python train.py --num_attention_heads=8 --extras=["capped logits"] --init="normal" --max_grad_norm=1.0 --warmup_steps=200 --batch_tokens=[65536, 131072, 262144]
Each number is 200 + 30 x the weight over its row's rms, rounded and kept within 0 to 999. Layers, rows and columns count from 0. The size before them is the row's rms in percent of the matrix's.

# down: layer 9 MLP down (transposed), 1920x320, rms 0.109, rows 919-928, columns 160-319
# up: layer 9 MLP up, 1920x320, rms 0.104, rows 920-929, columns 160-319
down919,103,183,211,220,188,224,172,169,205,140,201,196,214,171,178,211,197,210,228,218,198,153,214,161,206,152,226,152,142,208,166,162,236,180,150,216,196,223,214,202,148,219,184,217,195,180,194,229,240,214,190,236,208,193,203,252,255,240,193,205,185,239,181,225,250,210,199,245,192,194,210,206,157,179,220,147,186,187,161,220,243,194,182,176,208,139,188,226,177,131,186,159,218,203,221,189,200,210,218,222,230,206,225,176,138,208,190,164,216,257,267,222,200,159,163,254,192,216,217,212,169,243,165,168,269,184,177,196,199,170,200,219,249,203,195,174,177,242,130,176,162,189,242,162,210,241,200,176,179,261,179,189,135,240,140,202,198,261,156,198,148
up920,096,226,219,209,191,248,255,189,212,202,227,145,167,238,184,152,208,219,213,245,210,205,204,230,203,174,151,161,190,205,219,216,185,212,239,194,176,224,246,253,176,181,147,190,257,182,200,199,222,200,224,268,183,217,161,203,231,203,213,145,223,180,172,233,188,199,230,180,160,174,215,243,217,222,218,270,217,258,212,168,148,171,178,167,166,169,212,243,236,165,197,243,229,197,198,133,204,177,184,225,200,183,178,168,202,237,213,205,197,223,221,126,190,181,229,153,223,226,192,240,196,183,152,180,270,191,191,255,232,164,211,218,199,203,168,227,262,179,142,222,160,232,230,273,206,210,220,207,196,219,189,205,245,194,235,178,155,206,208,219,200
down920,097,205,217,211,215,203,203,210,210,162,212,171,195,185,195,143,191,151,184,222,139,252,141,160,213,197,205,228,144,181,150,176,189,222,201,219,131,154,208,154,204,242,181,185,166,187,176,204,229,179,242,248,190,218,188,184,211,218,259,209,202,238,179,192,224,219,202,202,242,155,147,249,202,226,211,159,198,211,184,218,220,176,211,158,154,184,208,246,170,158,173,177,196,203,142,250,235,218,198,204,169,210,251,206,197,256,209,175,210,187,159,231,184,171,172,250,233,236,174,159,214,169,234,135,215,204,225,184,219,147,230,200,206,254,219,226,206,166,138,172,168,164,200,210,186,165,215,242,206,184,222,214,203,160,243,233,241,224,193,171,171
up921,111,210,180,164,198,208,154,181,275,191,212,219,172,201,139,226,211,132,161,164,213,158,159,213,206,207,180,183,152,172,241,172,212,204,142,189,223,183,157,250,250,215,193,177,204,195,188,235,208,214,237,167,169,156,227,188,235,160,197,183,225,141,172,196,214,248,189,157,241,190,195,195,184,260,249,210,214,216,249,224,236,198,166,198,218,250,196,151,251,221,210,166,205,152,206,184,170,191,258,208,220,165,198,179,271,191,200,231,208,215,245,188,226,186,150,178,182,179,189,213,172,219,214,218,244,184,161,204,191,218,195,223,209,211,186,220,209,117,176,128,165,195,168,178,169,202,172,176,180,179,233,167,204,175,211,220,144,151,151,201,180
down921,107,161,220,208,162,166,215,200,227,203,152,201,166,188,198,192,186,223,206,254,234,213,168,221,245,240,256,227,183,184,155,210,194,178,197,158,209,215,225,234,223,192,162,206,245,177,185,159,261,189,190,209,205,170,232,169,209,186,174,189,184,185,228,225,201,232,215,218,202,218,192,197,233,242,294,203,224,228,198,205,210,191,165,216,159,197,181,211,254,167,232,228,253,217,208,194,230,206,254,203,227,226,146,189,202,196,239,202,174,247,182,164,190,217,148,195,173,140,194,167,208,189,202,223,176,173,176,189,199,243,178,168,219,189,167,184,225,198,238,242,156,219,188,232,176,205,205,203,181,186,148,143,249,211,216,225,175,161,278,165,206
up922,104,196,225,266,177,213,238,202,250,207,156,211,220,234,200,172,245,206,243,178,167,230,217,149,185,212,240,184,222,174,216,184,161,207,216,208,194,141,205,220,245,166,219,206,127,213,183,178,171,206,191,228,201,193,184,237,191,206,168,179,210,259,254,145,179,187,191,214,247,225,124,164,255,212,183,140,157,235,213,192,179,226,177,197,190,174,263,208,177,146,224,178,178,199,185,196,129,217,226,227,222,266,187,196,204,181,178,181,250,256,148,204,172,189,231,161,213,190,195,162,178,226,155,220,200,201,177,223,173,241,161,250,210,198,233,120,142,236,225,186,168,178,211,189,254,203,253,206,171,187,251,205,217,192,246,243,207,183,156,180,198
down922,095,222,250,178,204,128,223,190,232,193,197,249,220,169,227,181,139,203,209,239,244,175,168,209,167,220,191,259,162,277,259,204,231,210,203,197,204,262,200,216,198,216,198,164,233,252,190,225,243,192,184,223,203,135,197,201,204,152,194,157,205,238,182,206,143,194,198,212,181,211,228,192,237,173,164,217,239,230,164,138,196,193,223,221,193,246,231,205,190,189,144,195,225,161,224,206,173,197,179,214,171,247,232,209,220,139,186,199,214,170,203,159,211,202,231,161,251,218,217,254,191,278,168,184,228,229,222,170,161,213,217,185,203,252,195,221,195,212,217,254,184,198,185,222,147,264,174,144,210,188,195,218,181,227,188,148,180,206,209,234,224
up923,105,216,209,244,226,212,140,195,168,183,221,206,220,233,159,189,219,214,182,188,186,253,238,294,175,170,146,193,209,209,191,229,232,176,156,198,202,164,204,195,268,153,225,157,253,247,174,164,177,148,199,119,223,192,167,166,224,211,228,234,241,161,224,206,155,163,212,223,250,189,168,200,191,213,249,234,163,172,161,216,194,197,266,222,198,196,203,240,237,196,243,200,238,150,166,173,220,150,225,214,235,195,249,203,176,245,114,202,176,196,219,183,181,198,147,207,208,247,233,172,203,213,163,177,195,217,172,166,175,186,176,146,204,157,219,171,218,211,193,209,214,270,221,194,226,197,231,166,197,218,213,216,227,208,189,193,206,176,198,221,228
down923,103,224,128,224,180,218,249,197,224,168,235,188,169,215,224,185,197,187,273,210,223,181,188,193,157,165,205,123,206,141,218,176,185,213,202,216,222,234,205,246,189,192,202,260,181,208,177,238,196,205,206,235,197,232,212,226,157,185,206,223,159,151,137,218,180,239,200,229,200,182,175,160,205,205,181,127,210,243,234,164,196,238,197,164,244,239,151,192,154,206,212,220,184,220,258,209,165,137,180,204,191,206,161,167,198,223,207,195,245,221,250,240,201,143,219,165,195,186,219,217,189,204,211,219,176,243,228,268,198,240,208,162,161,171,202,225,201,203,177,194,221,222,160,236,173,195,244,203,198,197,231,166,213,219,201,215,225,206,213,156,228
up924,112,278,204,181,151,215,171,177,184,168,223,237,220,193,223,180,218,181,174,231,205,205,196,218,243,159,215,183,180,180,227,203,189,183,178,300,185,200,144,173,185,199,186,188,163,161,203,150,179,161,224,230,220,185,161,192,142,212,234,219,219,233,196,185,168,178,169,202,222,228,233,233,176,161,220,186,155,185,198,236,242,182,173,176,259,183,201,187,225,200,201,149,203,188,201,234,167,196,129,261,168,187,236,204,206,200,197,273,222,216,187,205,227,167,218,138,187,279,214,203,171,186,163,203,230,169,193,187,199,196,192,181,167,176,226,202,214,197,202,137,260,219,209,233,166,206,190,205,152,186,136,239,196,240,215,284,202,183,189,210,225
down924,116,157,210,141,175,141,199,192,194,232,199,188,214,212,162,229,198,181,222,198,177,244,249,197,199,162,258,248,207,274,212,166,240,248,180,142,207,186,213,222,207,273,207,189,266,236,217,192,193,186,233,193,156,173,244,196,225,198,212,219,210,194,179,244,190,197,209,168,190,198,183,195,207,171,222,152,212,192,189,173,195,185,206,207,185,189,217,210,260,177,235,255,159,191,219,157,243,159,254,168,226,215,178,209,177,243,223,177,213,207,193,201,172,185,201,211,162,177,128,172,188,174,236,192,210,221,178,199,176,206,225,248,191,187,203,182,175,185,192,272,167,153,166,204,214,171,235,213,226,198,197,178,204,168,152,187,196,204,189,201,215
up925,098,210,212,150,172,165,151,207,212,217,174,194,207,181,215,219,232,220,194,198,196,194,238,185,270,209,176,222,222,162,128,177,208,179,196,184,193,161,248,200,209,269,190,224,246,200,220,200,198,214,190,199,226,222,206,171,177,178,159,174,175,212,166,194,204,240,225,165,225,211,213,238,231,206,193,222,222,195,212,224,223,196,195,177,176,232,218,206,184,204,244,210,195,193,219,219,180,227,184,236,149,160,237,170,206,218,180,127,210,241,198,223,212,200,214,173,199,156,222,224,191,204,195,263,201,144,224,235,173,145,193,237,172,193,188,220,216,130,209,154,199,237,169,239,206,192,191,183,256,168,163,213,205,223,180,149,194,265,190,178,272
down925,097,160,186,206,212,205,197,196,185,212,234,212,225,197,132,232,234,199,220,192,200,181,163,152,190,208,173,134,193,150,192,231,219,131,205,171,187,196,143,215,211,230,199,189,206,223,150,199,248,219,241,120,204,150,245,204,205,195,200,182,205,200,279,172,246,184,215,207,234,192,206,205,148,203,223,172,189,140,193,228,213,230,229,173,265,224,277,210,212,180,161,207,190,215,218,185,218,144,214,146,186,267,188,195,198,169,283,182,200,167,177,170,158,164,185,181,218,249,159,195,197,183,161,195,181,199,187,225,222,168,187,203,199,248,211,179,195,193,181,188,220,184,256,250,220,185,202,137,196,233,183,188,188,174,191,182,223,190,189,144,237
up926,100,163,171,214,185,186,146,219,202,131,265,238,271,155,134,180,177,165,234,177,169,224,191,195,239,172,197,177,186,192,245,192,210,255,174,206,227,135,182,189,238,234,213,203,244,169,216,184,244,224,263,228,185,227,235,187,197,173,124,203,183,184,182,197,201,178,207,214,151,211,208,161,174,246,262,241,228,180,177,220,239,222,168,220,239,178,227,224,160,152,210,175,220,185,203,193,207,213,121,207,177,217,188,167,198,209,209,181,197,193,201,194,192,254,152,178,212,157,187,219,216,232,173,246,192,176,190,163,197,183,236,178,189,159,235,210,164,289,176,188,182,205,202,152,262,202,206,155,170,190,244,215,206,230,253,192,247,186,203,208,184
down926,104,188,200,202,212,163,163,275,237,239,229,155,205,206,193,192,211,263,139,261,182,190,249,220,224,171,191,208,212,216,184,229,225,179,201,160,214,268,196,186,190,282,189,253,223,190,197,158,200,198,175,211,178,175,187,216,181,190,246,132,192,214,291,265,227,236,214,235,224,240,223,207,196,248,169,201,251,166,208,209,143,208,168,209,150,197,164,230,215,204,180,190,187,175,181,253,230,182,174,199,196,216,213,212,210,245,168,186,162,218,200,183,216,212,177,206,238,269,203,154,166,153,201,160,175,187,197,163,192,231,234,264,225,238,205,161,203,247,194,97,188,219,180,224,246,189,213,205,188,181,171,209,193,227,196,173,153,176,218,203,195
up927,099,195,219,187,236,204,213,184,154,167,156,228,235,139,270,208,268,211,212,231,232,189,156,212,243,202,227,189,220,190,177,206,207,192,146,158,215,207,191,258,200,243,206,212,212,208,200,256,235,214,200,159,212,148,219,206,244,185,204,234,212,213,299,178,231,188,172,239,213,215,206,203,232,171,160,192,125,131,204,194,183,224,222,218,164,243,198,205,260,176,157,187,202,193,234,161,197,160,177,169,181,130,185,166,197,211,214,158,169,164,260,197,172,214,187,205,224,225,219,238,266,225,267,232,216,188,243,196,219,203,230,236,248,202,192,179,221,183,225,185,189,254,203,218,198,186,216,220,219,146,152,205,190,222,221,174,197,161,199,203,194
down927,101,228,197,169,212,132,149,230,228,193,195,182,137,206,169,179,173,205,206,171,207,247,237,232,169,220,195,167,240,229,239,194,227,199,192,143,195,180,195,208,217,188,189,193,182,150,179,279,138,206,166,227,163,182,234,204,232,227,206,164,165,184,178,272,179,152,249,173,197,206,201,213,238,239,223,160,242,173,177,215,197,235,205,143,234,181,152,203,192,187,174,179,176,234,198,163,214,255,140,212,181,207,184,202,225,160,165,217,187,160,190,199,242,254,182,191,175,139,167,213,180,220,224,221,222,216,245,186,187,246,215,221,260,180,186,188,160,223,175,211,260,202,175,173,203,209,200,216,185,169,147,155,158,203,178,234,222,191,224,167,234
up928,099,189,205,213,174,217,182,194,241,238,134,222,236,181,268,213,220,183,225,222,157,192,206,205,223,233,171,169,206,196,163,217,248,156,215,230,193,212,177,201,211,227,141,184,162,129,157,226,268,222,179,209,223,228,171,139,213,171,151,203,190,231,226,259,183,240,193,192,211,186,214,186,181,162,202,205,185,220,175,183,199,231,166,98,251,231,138,249,185,210,158,205,175,186,212,167,161,143,199,209,233,233,185,226,188,147,201,140,170,186,198,194,176,210,208,199,187,182,235,202,213,172,211,198,168,201,170,175,193,186,174,204,243,223,182,215,154,228,223,175,248,219,170,210,185,233,200,206,244,199,192,271,172,224,220,187,242,216,182,264,222
down928,088,221,151,173,249,201,189,165,214,203,229,206,174,226,231,152,116,173,164,170,208,207,213,163,219,281,191,240,226,151,201,138,199,183,194,210,144,230,188,229,195,224,182,221,193,159,230,222,205,216,216,162,248,220,190,167,154,172,209,193,172,213,181,219,176,174,191,212,183,218,159,224,183,179,218,208,237,210,156,225,247,201,212,191,177,227,190,204,184,210,167,154,204,223,209,226,229,214,208,231,223,159,221,213,212,194,167,204,199,233,225,207,134,202,217,221,196,222,208,227,217,166,222,214,172,226,245,218,195,257,232,138,174,215,215,210,234,212,180,179,183,217,210,255,265,194,149,114,233,203,207,225,197,216,158,160,195,145,230,230,152
up929,100,204,169,176,244,194,164,181,189,204,229,140,201,198,164,177,205,216,198,222,202,231,150,180,211,218,204,197,168,219,169,162,222,174,158,218,192,228,237,190,238,199,214,184,166,216,184,151,210,182,202,166,182,251,195,203,212,242,196,188,186,230,172,169,125,189,192,242,169,232,191,200,179,94,211,203,214,221,208,178,210,194,257,150,240,196,205,155,215,152,301,171,186,228,210,273,197,197,203,241,216,209,161,163,251,216,187,208,178,105,196,205,214,177,207,191,193,150,233,241,220,186,197,182,228,191,170,212,232,220,200,193,241,160,191,194,165,224,176,165,230,162,184,186,175,182,195,229,234,215,227,146,176,255,194,257,212,204,190,222,167